config = dict(
    num_hidden_layers=10,
    hidden_size=512,
    num_attention_heads=8,
    num_key_value_heads=4,
    head_dim=64,
    intermediate_size=704,
    vocab_size=16384,
    hidden_act='swiglu',
    norm='rmsnorm',
    norm_place='pre',
    norm_eps=1e-05,
    positions='rope',
    rope_theta=10000.0,
    rope_fraction=1.0,
    qk_norm=True,
    attn_scale=0.125,
    bias='none',
    tie_word_embeddings=True,
    parallel_block=False,
    init='normal',
    init_std_qkv=0.0252,
    init_std_o=0.00564,
    init_std_up=0.0252,
    init_std_down=0.00481,
    optimizer='soap_variant',
    learning_rate=0.00339,
    beta1=0.95,
    beta2=0.98,
    weight_decay=0.038,
    lr_head=0.00649,
    max_grad_norm=2.0,
    warmup_steps=37,
    schedule='wsd',
    decay_fraction=0.703,
    decay_shape='linear',
    final_lr_fraction=0.1,
    batch_tokens=131072,
    max_seq_len=512,
    doc_mask=True,
    train_tokens=868400000,
    max_steps=6626,
    dataset='wikipedia_en',
)
Each number is 500 + 40 x the weight over its row's rms, rounded and kept within 0 to 999. Layers, rows and columns count from 0. Numbers have three digits each. The size before them is the row's rms in percent of the matrix's.

# layer 2 MLP down (transposed), 704x512, rms 0.154, rows 397-433, columns 256-383
106:552453586437514522567406506461457497487514510485521538548486421559522488476450478474415493490533478502476533463523485481474422526518567516519502543588541455469473536571482470450509521457471490575516493515468526524495502481515480471513580521499506547523478467501528483494522432507481538529506501545484540473468528477495527479559513475590562480491459540473548542510467532513492507593520
097:556473520552522555523516508498540515442529464479518470439459528553504498464433524539524442403427536445512406572473546505601508489538518490481516459479463467505481484573491513482583484526569486449456520482484590480610561467462499505479447528489469521399457504528503476511516455481556507536539599562524501572489485415483473459470491559499557547403506558476471415456459429555465479568455
105:527546577514523485522542499447500524475531496496514529457501573514438472549439541487472530487480532538550435606489551545531568514486446530413434491536516487460467508523454584499462577463437431459501470455474538506525490506536578549472527516431448422434500489469557514468445494408506548475484537492577539546544486529518502532439481472489557497535479475452523488549470545465473467484501
098:543489468503452431487561436522477430503556522495555469479490548500460569481543546459548494523548440476552507456489494524476470520484470541574515508478486460483474506500464463504535478520551421452528574486444420546464538526549506488489407514555495483557454448458541519480463498472447529483435552546543447487496519529535511452494525491521486449512422528487438505571534488504501535508462
097:529473577461494482447491490459463573426495547533444481509455528505464449539530567509512548407481462537484477525483545527434427496531548505455474481485531559510450426592468464506487473510515479458541548459486452482446540479554517497477549459551511505500432502491493504469570485514508512440515551480495503511473455469472491539504405504545524462449455519488449542557517560497448513505483
100:474489445485570484485490523524554493487505496522440521508492542474520487445463475497562559536481466549483562496450603481501575570490486496521476526564509466548490496568515498468414508564589466591525548428540425523482505574561485487580544419498505490487547484467573506525474514502529523528485485448510509489486517492464449562493488591532443429491481588554533533606466444496509452539532
094:538471547471476478498438491520525402483460574537533514555454505471541555468515470531493475535504457465548522487495439491520644540506487480553557560464504490482470495488387495513512492502571523509478496522544472421515546506492513649496415538521558557470513495499420466538537473497523569463533529456506567535463576551570527425496548495504511445509576455573529493461584536457503479517439
100:468499486572497452460473470521459529478546459499464526477493527520610515435442556547556503465403482488482507442575485455520539476516463490461461509440520493514512504499455536484566521379549574505509529440546482441492561426484509588470527538494498515468463607515435449564455529509541455462538432491516486448465505539478505582476539528487529548537486561536482480481456490508432543539523
104:521431495447532473513465547509534491464536497436500515498474511554456530520509483529438564483474494535573484470502483489479514521563478461527499465558549535443441538449437473487525541508488455513497550452593534504534548537484438478486480520499475433503480480526536509555551502450509534498508476533503443553543510485500455517525486476512469528431489453425440495528519529465472469469557
107:498522488432543479521483562461493444520506460561559424559492434501423533504513475522500443533552411438432439506547526500492514466511444474535453442514552513538487484498502479473513529467531501485519456507569527529489490521492502440577462473503508457449611497578463503483536545428491531526511454474499514444441533519471427484517555522458524502491516588471519481487502500506410541435515
101:555503507442503465449511510530440504541470450520446483531484561542433521469568429488516457431470511442499462466486460522468543480575560461547527519556526472547454456497475548446483441478473513538474542534519503505439529469462480519523479502442539516493594531512493508492483584462588507475476507451468477498448427454483576488481547515497520501510548586476524526453521507482482553532504
097:536515530503551406501393561561464479464428498437527491528416446546481514504514528469480486443483527458512397495532468554504472495524515443462476516501506571568505519488532521423554478487509550552500494421557502466492492456488429427536490491502529530501525467485468442459479507497501471472501503415523502435515476513521550546506566465539498492466484523502491488448480554500514549460482
102:457438508534500427569442508547464473406594528422497469456481506514457474495477510490513584434485535509444433505516531500570474550477515511496449422487472567518471588539559499511476481521475516456546429538506531447551515444526455487501439487548452546481534484527495461441620457542471564518454500470531526522460479503467353586524524494547482570571569547507542478492550505460554541465516
096:512551466493512527496433494536543519472414475523507437506533543517495449500579507517475541482566499486495574534537465525506506497453506465538524553453526550527486533590439462497459555477498479515523545470480525460523482573523490472491504519569439441504504489457470489499537456509534504485509521496482477441507530427516524504434495476445530475569558480486476497482600600398502450513476
097:461505424480469521512581480530513494477476457516502554568528514515538509428523538575519515523508454496498469563449483571507525494445502527466477512455462589535470525531529497469434476514519456568514517454460536540568433466442503477443464533504542472489532443475507520480529473470528486514538486512519538455585505486566506493424501474505489513518522471495523445473444530506482509535506
102:432473510472505478479572491491529462500509436551478500466547547525544488529491505529521541443420545548510463512442511490445501462493533534517540493491564508508484494452437503483554529513512497516544470458500439478472425480414489525501544467537477482508490483459480477552509479445504545428481434440515471579495437487512605471457579489473576504493529493590545509472508529482479612521559
106:490465461530528555513522483497502481509489477520533576518434515549472568434474447490458502485533411460504470532429489486469463441502461540482511518589509482482510550433502485482463440519594502530473475478487506456553490474509485590528495551616535546483458469545514440505514506476512397486515552438493465550471533479490545496516452495451510537489539501501523503486440464513556543526424
100:501540496496506428527471506585508527530483470482477500473456538465473491518452489476463521525487450505459485556506475489476586551498523496532481481508476480484433496534484524546562487488533472494526501551341470423474466522472448512502470547504463520467526424491535470549445472503464493533502573412493473481535506529476568460561501459420502454486478506542434537530447504488527518431552
097:493486567522507540506589519540523577584484538474509521508554485504532477510497559372439529527451470484503520583453523460465497562475439511515449569535468508541451581496468478436567419517564541534507562512475457520419470492521481524539507505504438490531490460475519535524496486482451506485501481517499464516504542443484448489590512475469495541525530402437526459476480485508427490499530
097:467561478516473488529542465481573484468471474544509554473519456427500567499513476545435495505451465429561425487476567477510473515531500535472535526496490506551524477520458559470485529443565475474495535580555562538496517511579547496538520550474496562486579530482501515454543487499441548497417456554498497494497562553572535448525539515471459476481465517511533522535533506513516487510474
104:562564483465485527482504474447536492519543562524537465517515451555437498478511513531541534460494483501567533469459461566516474520552432557534507509442526494478466524530515364507452492545486549439495477478503524488508457473504457420500539613524418520499471567412495527508450442455492523520542501444498469524486512558462515502482447516537452454492506427449470507479457475542496512490439
103:515477499466477508447527507528557463490560465504556501525511499498465534447477462533501527525465465513519541535481500513458574496495514534602470481444496489515539544472494467460489572497486502532503436481483510512526470503522490502517517501532497431430489494559485545479524473589448499448510473511553438461549560503493520510555454554460532479491480528543463522546436472461542541497460
095:523484500491559500396498416494459540539551487534532493535475510511486449469551490431421512490507506513423527481487543584573524419418490435576488480496552504574556466513519454472602494574488480581496561493474429473476520488559511488470536506516535542474515457545510490513480473530497478486493489534576519493556539437501460491517524464522509439504534509439545516530478507477513450498468
109:504466479479452460527441547566520538534469486421529551485532561500519463559456551503512535531510500489485476542489480470465499540523512487472444550478499524497507518494465501477528536471491518446517464574510540521502457526555522508456478488511528496518406525543486546417451536497454482574475511482466531497507508485505492518497521447439477548482608487458398494543546432525512595488486
101:469473525429516495540493500500555559504526544505553516492507539465501490496467466523555514594477489484462577526543536529470522520491503474487528506422495518570554454566509453543515488493570445405558505532489493516514503492485520530482517521565456542519552462525477481451531517547504478490525496511468514487528505532487527482505484528438508464500549493489500521493406495501487439516471
107:539524508524517550476415495466504515484520565527493461491485512511456557547542489515519490506472498485473412467618549484545497563547500469472515522486457512471521470524519572483509470427478457430489507412526514507501488554521509397470457455468422542534482471478497480527496536526506427499487526567525429510455474545439509472441545512511495456524480481465452521510443388568486513494485
101:489420495549478475547521475542527545447491464523471475520580507491527513524502484532499547521487474502576603511523506544460447547489471509463568548498510502517459521560520519472528477506533590568558605557486506471515488577476515551541523526578567523550518487547591527484501493494530431499550432462540497502478516439458529489484541524511474502533540524414491514555447498513405462552548
095:569435472466497444485535544543484469518478557452513531538350475401506512424514492477496445522473574478491433497482477463472510493501533476470432529520507467492489507553463493470442525514439559427467508492448596499564545526469542514543462565440478521522487523457491510500481487499517551497532473499582493464481491572425454529489524473538490388536502548535491339491541482529496477483486
100:530519538479510498480501495502531558449478474492493419499547459505451504517532488561461523566543524462432469471525465551465519440530537473516480556456526571482529461509508537506547519502531454479463472509492484492516450490528608477540482546480485444516530524504502533525505486446469495520474478447498498564475461457532466525590539548474494531521510521487510510477519515489459576507412
095:550558484505396512512497542547479491564468507529477584458523521497519502530545448384584613509516513528442484606470461477542547459438440485592443458426567522463506499565460529471605525474520467490505520494515479504514481485488522456505498462487494455497397496491552497519562521478451453466460474523502445513407508406471410472584540523475509485503441492530562548544436470515494480524533
104:523443467596458519460439475471506547512488480432487474535495512494524438448517476534515600559511496410452518541480497526440515458492495518446506560505533427515473472487467516468444522516592535495457486502508491506494467464435477507474591504420475526438481455484576536567433523518517497483550456528473485486457496443519574535473508396457465503475476529535570490495492421526526503578501
106:491518523511494454481487504473477525565498533503450469488565443521371507538445493515524542470490507619507472523425546558552588517503558503458520482526514498453461435431536455508467443355506452452498500534577491489521537471510529535488456503485512536437511488504544398452515461491454508537535575529468467565486539469513471489462499509553484545516490547515515482492464500529437457530462
100:521519548504510541536488455432465458444524486497567495444454605558459544502499491499540454447493490485436562488571454531540532460533546513528498501552447469472480600477545524494503484509505515421570466488516478479419453529466479524432562480496517584491447520505552518508483458592470483427554529563532504522554471568494517542448503511535471439424476480388475481471564430536482528539565
099:469472493475478501515504572546549466494550459423456579444443476531505485502474538432517577488523501556472475451492462475521486531522490450501479508470444500451525480526501446508489551487462480513539524514467536509517529517578553506502512554529472505504540509419519538437491528568486471441525445540524477537547540555488581487577514522468526567552471483463523613492450551534579560538557
097:521513490429434565548506488470421483500560526465459545513483553500473511447503456430491549481519428503564481424516553586484490536500519524513535490515497451491598492539573523559547477510410433517440484467570525486432479533522423460495462445488481525490411580497448539587492488457500535557489479590466518510557488482520547520516452500541480522493455562483554515478475494566475478454510
097:523574576560512461553479452470459531582470434459505420555477507494491454552440483496486533530455520562481506510545497524530524518541569492540487516471497506563493527466521453508541485517494501467461454528472516510472486474482528509505540449522467470468481486453468521476499475549476498484541470494557539562523505469475528529465469481462532477467502598412508535493469511535448509479476
108:439521537491489521524479542519571608516537527477459467548521479493507501471495556484570588489482528430505497504556513455497468549526530467528484497539510525550489461599485504563519531499517503519458567500541545515566420451581511468519552551553433517523481527519491438560499497463474464567478444405489416466530503474428433481573576436492469543473388489560609451492548521442533545502508
# layer 2 MLP gate, 704x512, rms 0.161, rows 398-433, columns 256-383
098:464516415534440495423478565517501497529503509532525446494483553521502540568486534450492494569456510426478445577523495538462425484550551439560479507521464522508474496522534526528520447510494514507521522484558439443496515548584514399520456466400409471547479527557465463456496500517457529524563507480462520538563471485441521507470557416506510528511502531521522433492553477535465516462454
097:469438423502506481563542581515540436513506452524498401484505486523463550507441439568517513527401546486496547513411515478589428503495509452518535460501464455497483453536482460516563516501491453507465505549536472500534531486538476538561468488479510536461497467486546520498515544516533554511431478554567498376465456467544518544542525526509491465487573529503536448523506501543535464474487
105:521499513491457494443446472555466519548505561486523477479478497478415505420499543495558507514501571507505504539520528455505548501487521546484507524427509514493434539494468425470468583521446491513429493523437520425508500497455490463512564537527513540509487510504499544583484472427490585562532440437484491533529457444506423546506488468551519465534487487484517483495530516481535474475484
098:482485513486533509566506516492514604512512541520521452573476477558524481547501592473624583478524510538439474451476540563459462494585492528419506494502483512514454529489548423488501567448443493495500557504501430415545518488491512534404505460476420561471487482514492471477518518514493436483516517460531581483552505520497534416529476512493425493512497526569493500537499543474505524531440
102:446541503462511442486477517516603492545465430472534582503440537477465500475492468547517454543479545541474485371512527530476538591535495482530482530538495450523497478520526553481520473623536498534482563458511495471475575476450504496562494504524503487522481482512414569464485476445469428499519499481519480447449503484550453550441544475605573431526510519506547510542525483532512530435555
100:456451464484515482531475539552503510540490463515506473548519452459417536542456465514441517492480482532509551540509486503501522482487467516462483583430495469522557554508487504529559487467483493558567488479577526430430517569442479486528454476427468506523564431449486383564508471534503565514470478505514461516507399503481532545474506506404496522462549555556539533573484584491554451475468
097:495574446496442479508484473482472477514555392517528521477499529528486497494503481575452500519513559540492491530383463527500545482501544489503456523468468448492466491547507507559461490460509472438511487542450491544394525458525520446483470551511566507526495507490493454529451524487478457480496469479561544475563436477525392571522454498497508466537542532519451422478507469365496427456544
097:495482469487492466490497442482524476477480523469489443498486555541433467516506560515492481543444464442501500534488463473423508522438448476553543569499550467493476546520581467402475491529452479479482495500525505457470572558512570489467486528518601518532505516470548510415509505556516520482458403449469504530492464461510493538433538467469493518524487472475443465545534493496512493523525
100:495454509526552488451574532490433451436514455491521452523444478486526544423513472530476539594509489538482541437507516526517513496559472565473592559490501528518478595521551502495500558535579544453442525475508432531509498501526510491438487532442540537548423511521500585504487412502460517533469560490477418552475474494434570464480518490531539472550532449480421531456489592527499506485492
094:555487487593508444539535441570427467456437524522494544591517427478549523450466512530468470484594439576488503495479514467422476513568491440497538521514512494481541495507457461529527557560542515528463513501503472499529509597496499497517512499507479474574458526473548492535494562593545496534510426463472480486484488446477455511480535487457417413474492524452517501491476507500500423536478
092:471531455514531499461470475499497536498561548526494493521568426515486469481404493522484472501518449560536542515447616469498458488503491444593527519492531509431509519478494485520485482569509469512511473425478531488428529472535513490544533502513553457526537458521528536451584469496535516518567527555494469410449479517583459429493509554425504534506514524480467438486506447498526457544557
095:528518480545446507516485579466464494506528562538524468525506521557435540487464541529553576513479510496480591438444577488517482455510495501484505480510464533440503560456493494469458500464514471455469451521522494477545521511482444512456460508514415480582440466501475474471575547535568525538420486506422511538456515499470502508580500536527380495518503485534532499555528492420514514430460
102:495494477462460508460502484469439442467504512466462430518472521506529457505450503487536411452444457475496461455439501497449514495585512485496496447465452475455490449421438480516548514475509573521533488473599531439459491449509531468512602537527556486479514419491512426498555546462512495564489562499477481470456495444526435462580502512496414516526567467517490517520473477421482494457533
137:434550545517505474477508506519546465512532487522541477554537516550503534585434534447569530548515492465500562439492496540410512446587535528449549462503556560486508509509467507542511480518496471495551461460454496531454483529449486558508498553494580455573514507557520425516480468477556439474503521492491454531508431540467502539523547478439432455538537504537568530486556473399554511542519
101:439562524504541463484547572474608484508507500565484495568450460428469559500518523552581523506522528500498559502458542549505594430504587458480527460438515445523528483507440512525462492475586455599534537487556525446476429445471443481549498446540567527436440397539502456515467535546459466422507483462523509515463541462558426408481570486550517498495480572509507542460501540478447515483471
099:504532539504539477511450501463448517463556458495470459480428480519481440451503400485585497472520481482462511458508578467520574485430534477578520571470456471531466457501512539536543481464377488476506490525413451483505483492496567483554561575528473513537521530449532480510558546536498456485453548510464517479396510467466526523461464454560440528487497530503544483571559472483479512516471
104:470467455482500515488473412523484601535554412488514459564462536507566538463581516534382520575474508482540474501527630503465457574517469494519453484519552456505512524495540443499469490502518520540544538461578502449547481520584510458558446526509506573550511520477528449532543491523480477516473518552553491488524486475445483538480449583501533510514503517519458469495509444490544489533488
105:513578428515502512537556497393484523521440523493492519518451520484460485490508459520468490569472522519462555533528497525490463461497500522519474438513514434389569429484526551533470521521468525497524572444513488460558544507408526532529455559501553556474580408550507510526501570498493450456536490497555412502472529496530494493500526476482600475500500494488407559579564429517490521502491
094:494538472468497529520553462502532499508507513514525424495526501517440499439500540548504461477482527498499534488431457444473480541521485505462426508510456495481537427476478561542436535489453428465460504465462424508563497483458566540466497518495435569516526527467453490529588516536430544501499482464433469501483582523523521492520565487534480512542470433501480526595510485500563492570461
094:458611528460507505496542491448514515486530554516515460501484539490482556537470515452429456459392450504457460407540516493503478461562543510470430468482485502519475482552487464432536468457530520488497545451458453490494483509523522464498496479537511559559494489493474522537495560498529530483494446520462517476405413448519526504530470436411410488541551512515495536578522592565471430446523
107:558471516530452492495526579501489520481486535507466423518526488445531543562541467456434449510543575487476415492561534486514544517417577549473530542578572557519481491525569496512481418526562524520488537530538509514471494414581515511463463563498489546503491542520578453457453503475541500545471506507562547563492499456498484535494506516560525481479450484503484586517511509468514501427433
092:540439483548480541418478508502486549463490456462551551506498490486490511448547558481503491501474582541537531549467499403543458528468501401444547526472543493440478519494443464478494467515450467515513532493451426545400492557457474488546443504448537530403589447469430548482483416463502475512541554500497503429469514481492521534494564550544465517484517507539537461518518530528569558584497
094:566458541529466556489486520437466408477528452534533521421504528475515542460470474524409459592537495533505494481494519502539540463485491475493508540484507518453419485522409532480469521430551572431577463438528527503484591537470499439507548475491503467476456566526554510459510508439534530494435539516448551474490499511506485589437469484465467499459512472502453491534487516514557435480477
100:572552465548497424518501520552508494515453512514544449479527479513437606524531556522401450543536486583487554522512556511459433499455506492514483463474462529527481541506526537477498492548485469437457515516531480565493583486525459474487534535554554533485483438422442513497507483503534508465542468482496497508425441493471500502512483533482523504547512528485488406495519547462485588484558
096:518452564521470545496426510513542507485419473410557543480508561447481494549592530508448430474501484448534472518521478512443508501550509447482481415509518520544478463460530431500496523494479526458528534529537447562517495500537534500450551468517437557549490501449538588468471496531603517556492408490445474545520481545505475525484502491507488538458477565456550558539503521502444480604532
105:529580485492503504484475478434518516487435531488467459424493450501510500474502523518519452524541505535561443530499565463470474486511490561451477514532447484515532438524494497517508484493499516422476488457576471521375483499490496471540417488445507456472482478510403510479518475513565537550487571502538465442521481495450447402530561484537529600470513411458506478489566508465501532525574
098:501436437584526518520437533503500590505453422518534554471511517479434497452530528508485450491496501491535602479524512473430503486556544527514481508571445478514510379506506517530541598569486541444549567522449488440470465525582440410468480506588550501508489488465474504475456445503508443531489502548493484503466555477455476520583535500496552419519497506486484528440461520409497491502486
104:481499501454619565556504504469469512495466495509526554515504472488496516489492547461535465476518520534533478596444558443485554509489483473484548450436516468494510558500455471464541496528528511436463521498525481495536556538475503487492501505589446500444539456617521401537500528495498578462464500510500521479453442464525456484531511562489486489551471439468521492487468507522457446499509
096:514443561394486572493493505524432480482470511481479501505543458416465553537523535548437502501560511495450529481442498422518438471490523513473504521540504531543460446475489513476466510508520509532499462496472562487505558418502481385430514531497511510467438510511499565461543518521576543527473516445557511492510534450513515515468483485545512485452480506531501405506517471553489523506455
099:474558542481417482465547496501562510455474433456506536452569448602551447540432545515442553496426534524499494453446541532525520442454498532475456559478584499513532530480453508519410546502551497515454549545577564453527471506437510521453473492476460472484457569471496514560500521540485518465464499518443467604510481449458543477518512509455560498542526516446542512520557521494553421494476
100:542542451431525441456503485520455537503479428486486526530497451537441499508505518563453508511519465458462566389491431559521484515504543455530514483542482507521504540526520498527501492513548547590376518456492452488457479539472497503510417533483592467481470499478392555481471528534487549497487441561515495542486460522496491496465443477491577472459390514523464545455501524529404493549530
102:444482495416530454539464536478473487462516451477484483495541453526518527525471542511450469514517524447485502535459490511527475501493457421530484499483551476462490535470448517420499427523475499486440461467505536526471416495504467472486454478484545488477455530461547493550518418593514554543473481541488560547549436492482516501461461510444545557570555470533546524551504466487503499435528
100:450461500451541542558530457485528459510437450482466490514510463530494491538493487484507425458476503490451568581505455452450509562529550485433445502406532525486498514428480519511444509509529558463510506500569462499471524499522491510458444572505517531502420475495461436560544564568451544575492441487496475456517501527561518449539496490476459455557402521543534510482479474466531481461432
097:422511473516472448512511489541499511440466588534560580522588548477525473514468516531524519478547551598482455494463504524487491543502480546443459550428451488501517456510425511520482499528474478465558521560541533472520514445509540458469523521478493521523501497502458509406491522555451446435528502518509581531533448440420460491470624507472537470533520568523428446502527476472514492493559
100:555529477515579409538475537550507557560511506535530502515567502541439471531515422498488516525472446548542502457485571478520444463485507537538449551543517473513493483368459488471485374532476527423521494526518502531498497496496468457526480487506537528516496508545485534531513507525455462514493543461481499482515495452460534502438459499520498424485458468440445493535434473396479558556520
100:455523489529499511475582513528532483512460482488454523501468456527465489491458498415467549441558495487512477490522473524558535479432564518516546480527470467479462427482446514520537500540497498435560527509452547430521529434481497511544420492505481555476472576575516559494459519474542437529444503479574525497448457543428532540467446444548504517506447501506511520588528505492467503500451
# layer 2 MLP up, 704x512, rms 0.167, rows 398-433, columns 256-383
108:434445458523422485497457574524598508535536507538542433502473530505476520526558504453493520571507499500475514517465434446496488581512486474544470528546505497525518501554521461533553453512468533554507517524459484440515435419529459471510526551534461553486481473502466557486579559449457464540513504479512598503562447473506450523532536393511467488519510540544504474511531505466512540450521
100:599524580451469482538491484458533453483552580502517502565449436564517465484513489539493574510467529504525584524517554449563500533453543500501515499546553526470544558444506423480467492545507479506499535467465471475542480522499480463520488538496449514536419513536483495511473529525549553532543480509517523544469438535511414395422455495479510517521515435487496507467451503530474529465473
105:503531520465424466535526545502457478464569493482546501501505503569512426449549431497531619520556472464510477526481471559484501579512512534505501490519462491527606503449490563462519528528479502466532453481545449497520477449522460470449482503497579481430515481550483520479477450624485474476475493551476539442483473551468569567469578544485523422493567481471476520483497424531498525508468
084:549596496567488497491485505471485420502531503475537487444479477457490502452479440513487484576476493506537544611546456471537488559463402495508460484533520472489528474481476555503525489534498536468466467504529591509476480488450446532539464569526507501414433497539506520516497493478538515498505481570513419453493491543459513536558517506470531534493568540475506504489487493474530489484602
098:567463537446493471497469468476527515413508579474480519520439516544524488506441553458501503478451532501453498589512486551505488469498493536532460489442447520564536506484427492465472508465519523503479536528447525463509441548542504481532545407525470421549471526515478455508492501508476519498524531551490510469539484504579491467504438474463478512468556478428531475476578484518479567501448
103:515514519527516519431499527502487488473555473513487476536540479543512525454469488536528502505470463549455476484513515531600467527462533512573479462527526475471534436526501489514506503508560542496498513508425537577515528453515533406482508518475436570539479419506476544500579559547459485523564477525483475443499502494483458478424505496456565496485431491497490513447542445493552430545553
095:506482540476541513479569513467497491520521485531481471514583480500491472499386443545497459549446521536515478466510501548468454547566441533501549508524569585492435464516457496427497493494456535513494522554532566500569468526465515496530481517451510557400469505532467507508505490482555516593468522517502471626476541456427531555566561522464495499502511499489446540470522479403464548544536
099:534471495464476501526380568506473514423453520508478478462440453492506508519526495448462480517536526539538557537478479529556453411513425445519451432572517583574534503448478489546428447487448469464526499491548524539495489489498486529513490514538502524450544500532508419487470498486532539488492491538489481535478570468450510492498505474492525508528560458447544572528558475526451594512516
103:481507536549480542476504555539433465541527491518500466583553467524471484500503447450521488530436496504466458485505487457522502464465506531517471461523556519526500544513451541454509520480448507482515429512503563503519451496493437457422505508565527550493481484466496549465517502492478515495530478489528545509506478541510386520534517426403543420440471531500516506488509491483473500497587
091:471470523398524468515473558446552574499554519443449433523530587426572476467527525574472562502555516534547466534514586508450545436520511509476477468493515519444513509428501509513445481490494499453514461472534435579511510506589443502437440509519552477491384467500468545458477545504447531444473590501509537508518479499515511526471403492506622515482487485516544482430504438517565504457493
089:471534431499495512508523518518565443497466415482458487483454498478517434401564499514487527527417450501479503485520494487475529551505448526397477479481491498542470447514507528446479481439505532463459522517511464470525513483569497567511474555485456480489515456602498464554507469420533519444478490525421477507474456472476527477498470495493515437488480485538446524492558467511535597520548
093:527483539515467502441439544483421460465532520526536444475467484469493457518437545484500509435509562478432535501449475477522484497524483537479475466446451547509520592512458448501441422513515489485506503535518505481529490466498460477476491487515482499556477438520441501441617423475502532468484521468515521602457474474476474552531467479487488451594487562482551517502511526484483509426508
100:534572495439543591467579523502482500491437487475532501475538518507439506448519514502482481512514486577477563519470441479507500476582520539484493402473499470524483522557455472433482496472536484425507461512500450451516558456494515474465509514581520502462486553517513494505458491543529532444494504496530492484502448426520498542478505515515496503489412556492456512506554471456536468493498
132:531508524470481462490500520440543608569488510524476514511468489490498469462544548499456445507487654554484478527589559472528409530464544434510462549506427479524522474507514528478480505513423522501499509515572512497523455496503493470540493433533422518443503481465472568486505389502445622552546513541510459486447571446566485473458491472498429496510414458470515529530536585597512531498521
093:494478467550476489473581537559488464482476507491519493477481532526471600506505536533423468514482490500442395518486498519529500519466496472552551548478467527562501525531506601432566530493543528457410487483490499513445510593464517478490526531491531513515528497534422486533469521469510559576525564549410520487483464484435516535535518474561475514518482438531524600466432485486495531568545
102:459518436484415467474551512465455494540444509467477539491571492502465520435471471522436538545507501474538550521523446452470462464513526534435453490529444430471508469501523464482516529570554540429464444443471436490470538509569463457421549521532516446603547478539472491524514449552520482424490490402479486466481503574476461432468447448525488482522528478491495489502541442515598504516547
102:531364561513550474572486536539543526509413524484421468465504518430453514486451491503484443464509507517458528431497514525468425512500509471510538563490542431476554477472586458534534471541449489493475521544574494501574473605514465431513489523478539468436484494573564430464552517460460450495545507498448523482524565490467419503399449498538449478545459541472533450483521446498441506482472
107:487446541471556478520524540516537446515451557510480506519532513477517476526498507472453475580561473509407482467520467441387525502451514507523587503441462478493534516528527559535495441441465375494542513520499424469483480498469510451441516519484483425483504455577444529419437530408444478437503525510494527500454610511531519519532531503507469484574536537453555491450486422496573470473553
095:535599481502481469475488490557514544540513568576504496520456465536540504558526505494572488470531547480512541507549469592556481485566527416480489406512489482500565501533532520483444519499507468478482469490429519562478527494495502475491423495552569479554395445514487444537441568500502496513468545439473421485528479512568546532479487508478575477493495474507490519479522462497536535515448
098:513446522516469502475488531511476511520459453462424558481533426462524500455488490495513556456559566468502502543533499506478453532418482452589554515495473482560495602488478481548502511525542509457530477531474565596466520471567456452567516539508482510501507582419483460492513479475454462586473477500513489466556608520511517520511499513530573536494466456558473507511545494487491462479517
097:502545558542517543528554481540467499536479471496503499533510508494499474548450500508531524528527484574522609403490468473515523482544606515459520432574466522575498538516525437547514558516466559501480453443467474561484496560504543483537580490533471461511555469522461492503549399528533518482524466569460554442540515486547450505529422494427477532483589551562499494444460551489545476538502
103:523498476536488522508447518539513534537524559506500487391456436529388523471471504520467539522504515435549508509513481555418472526490466566481451474476378510569512474398508536562521564512511461542501529482498592457537488454505444509449557471547433507488520480488522530466486509493486480566486504436487471495538459471512421483518479542510484504436461506476510564496447479510486563490517
096:495527527421496496443509506525469529471505488451456549522417495508464543471534518454474582558527531534558505493479484532490472558530478499519534482568517538503483492531495426456487503524486498483508568526533543432527532448491501512538501495492547590479497505513481535431486565510434434520506451535492514460588528449553596553508481469539523512492513516546598581511453469495474482502564
094:494517486500459501502522501463526532523534446509504590528480511493529542498476517596513517536550542494507553464494504537501510489474481494548579582510452473538495525486482598511484451495521470533530525590483478508476446498478547539464526556459508553453450484501525475468447457548495489585524556544462460432493541401465564487501460474460503510489453559424438558534533546525497415480482
099:487498569549497479369485466433499470505448466577544538456541542451432528521479521458481491465469572481519511524510522525462461501527491513552572451568490557500500435509460484498489496524478447437500525559501504529513452528541510614495538484550546452519484492490558512490477510532510498596491392437521431448469393503447493534442487524529484475438523497479545534564539456518491408490484
108:483436474456458431462497424548591536505504453485533524473463503533492523497524431439475391521494499408467486463492494475547496499537511507536565517465569480534446424492499447528507484513459508451496522501518518527457523608436508443508521533501451458497521536524437498511446492472529445551458624479496514545513500558442463434477549518553515515512511482535465493510466554447441418479559
098:482508497498457543501513522505473424465472529567548547531469460464534477527532570587488488523504484536522510566453475503480474528471537509414533467558483583511438534516523490488532468522512515511496430500564466578558504538478476446511506527469465461467448464392468496491501476462385473519535466406547503479505512545516540510523495505475446523509478416486562562556577428539463455476522
101:530489530474498531459485543472494502487551529491475425526461496482428473515471526525492506460549487457454538416508540479452518555506516535476532479545490443413487385450478489495499440461525495522547535486578519521537500517509545517518500484481473479479531520579466434531510506506564510513478543598497517526478529492520548520396532490465595412557471479514485558549482432537493503454508
098:552558564511425521505480478492488517478566469511426486384524446491466486493583489499491554499527467482475542507466428481491512469464526474497484398516490417519564582513517522480489477475495422545493468485553501461529534497487443410482462503578538513415531482458470565514508376518519530518484448476561495431506467456464452488498491521500521612494543512478541529441491496562504446548501
105:412460532567485512551428484557468509602467525461553464556531467540525543445499443459449512506486482546503505501501528528479475459446542531506488499462525525553492450526531500493468492517536458511498451519522492451461508438465536452451490464437476486458458507458406497523481573492538522459506518537468479500535504534513504443486457443560472479529521495489486490474476548471493499476558
104:571498481496483598498505511597579520502493496515445534503449505472469453527496505515528493419502527559427585556459620543427520537476496562482524512466459505468562479524460547510550484482487470452525576523532413512585495464537566449442415475489492481532450525488471451486528489544422548557489452512505426450473459541483485503506469495568559507458488513528531504460479564514515526507538
105:543517528525449527554490475466522465475584485562520491496492539569495543544501517476485471444484443509503571458393498546535514495426464509543487470480384534459458457495455508459536493528484509458508454529502424535475559474497461509537515515504490551469470515529500489581468427554516511446514573545440560520417479518533431452448499516509427547544483526514514511560585489457477529512502
106:558511558522534501472495549575519451558485511520588513543446440544457575479406445468503505497558590493487510529525469466551479524522473489508501509477486487502474463476539482433460439501495513487519468502471558487512498462515529511527531525501473544556467532532530455462549459532505460490496481440465479422568504489464491474481529518490427588522557412503487468552568431505421485535470
099:512513528529501463486472512490536523531495496431494560523483468487461493450552500509504523518506467518502491504578472493419508494529552490519549509504551528516456502488471466513519555544478508577440489408572471495509437521594524444505501517479519475500495521448511496575499512364534378538533556505560485554531531538433515417481436504523430519533457513419516475506508507598473499506409
098:506505398493580419512525488507522475446470516500528472527451517464508543493516512539480473496517486471434594491490498476512544507548472484475483494474506544482524580534492572509525519560454484572498517479543515550477466542550493494527493512596458506452501477507507496463458418524612536508481476501542492483507466475532504517534523479497499511480450505458543491525459487536552547529466
102:483513502408520538568481589602549569461427486581478536491524436504555508467470551489563510564452474512515497530535485512463445488496519524470467445510479473507430498469490545511495540512532442538551519535499459521541527459519462477421570482440514566494593590598486535559512454514548466496527496413423512486523490527559508505491500514457500523502462501466536486474505521473481583547486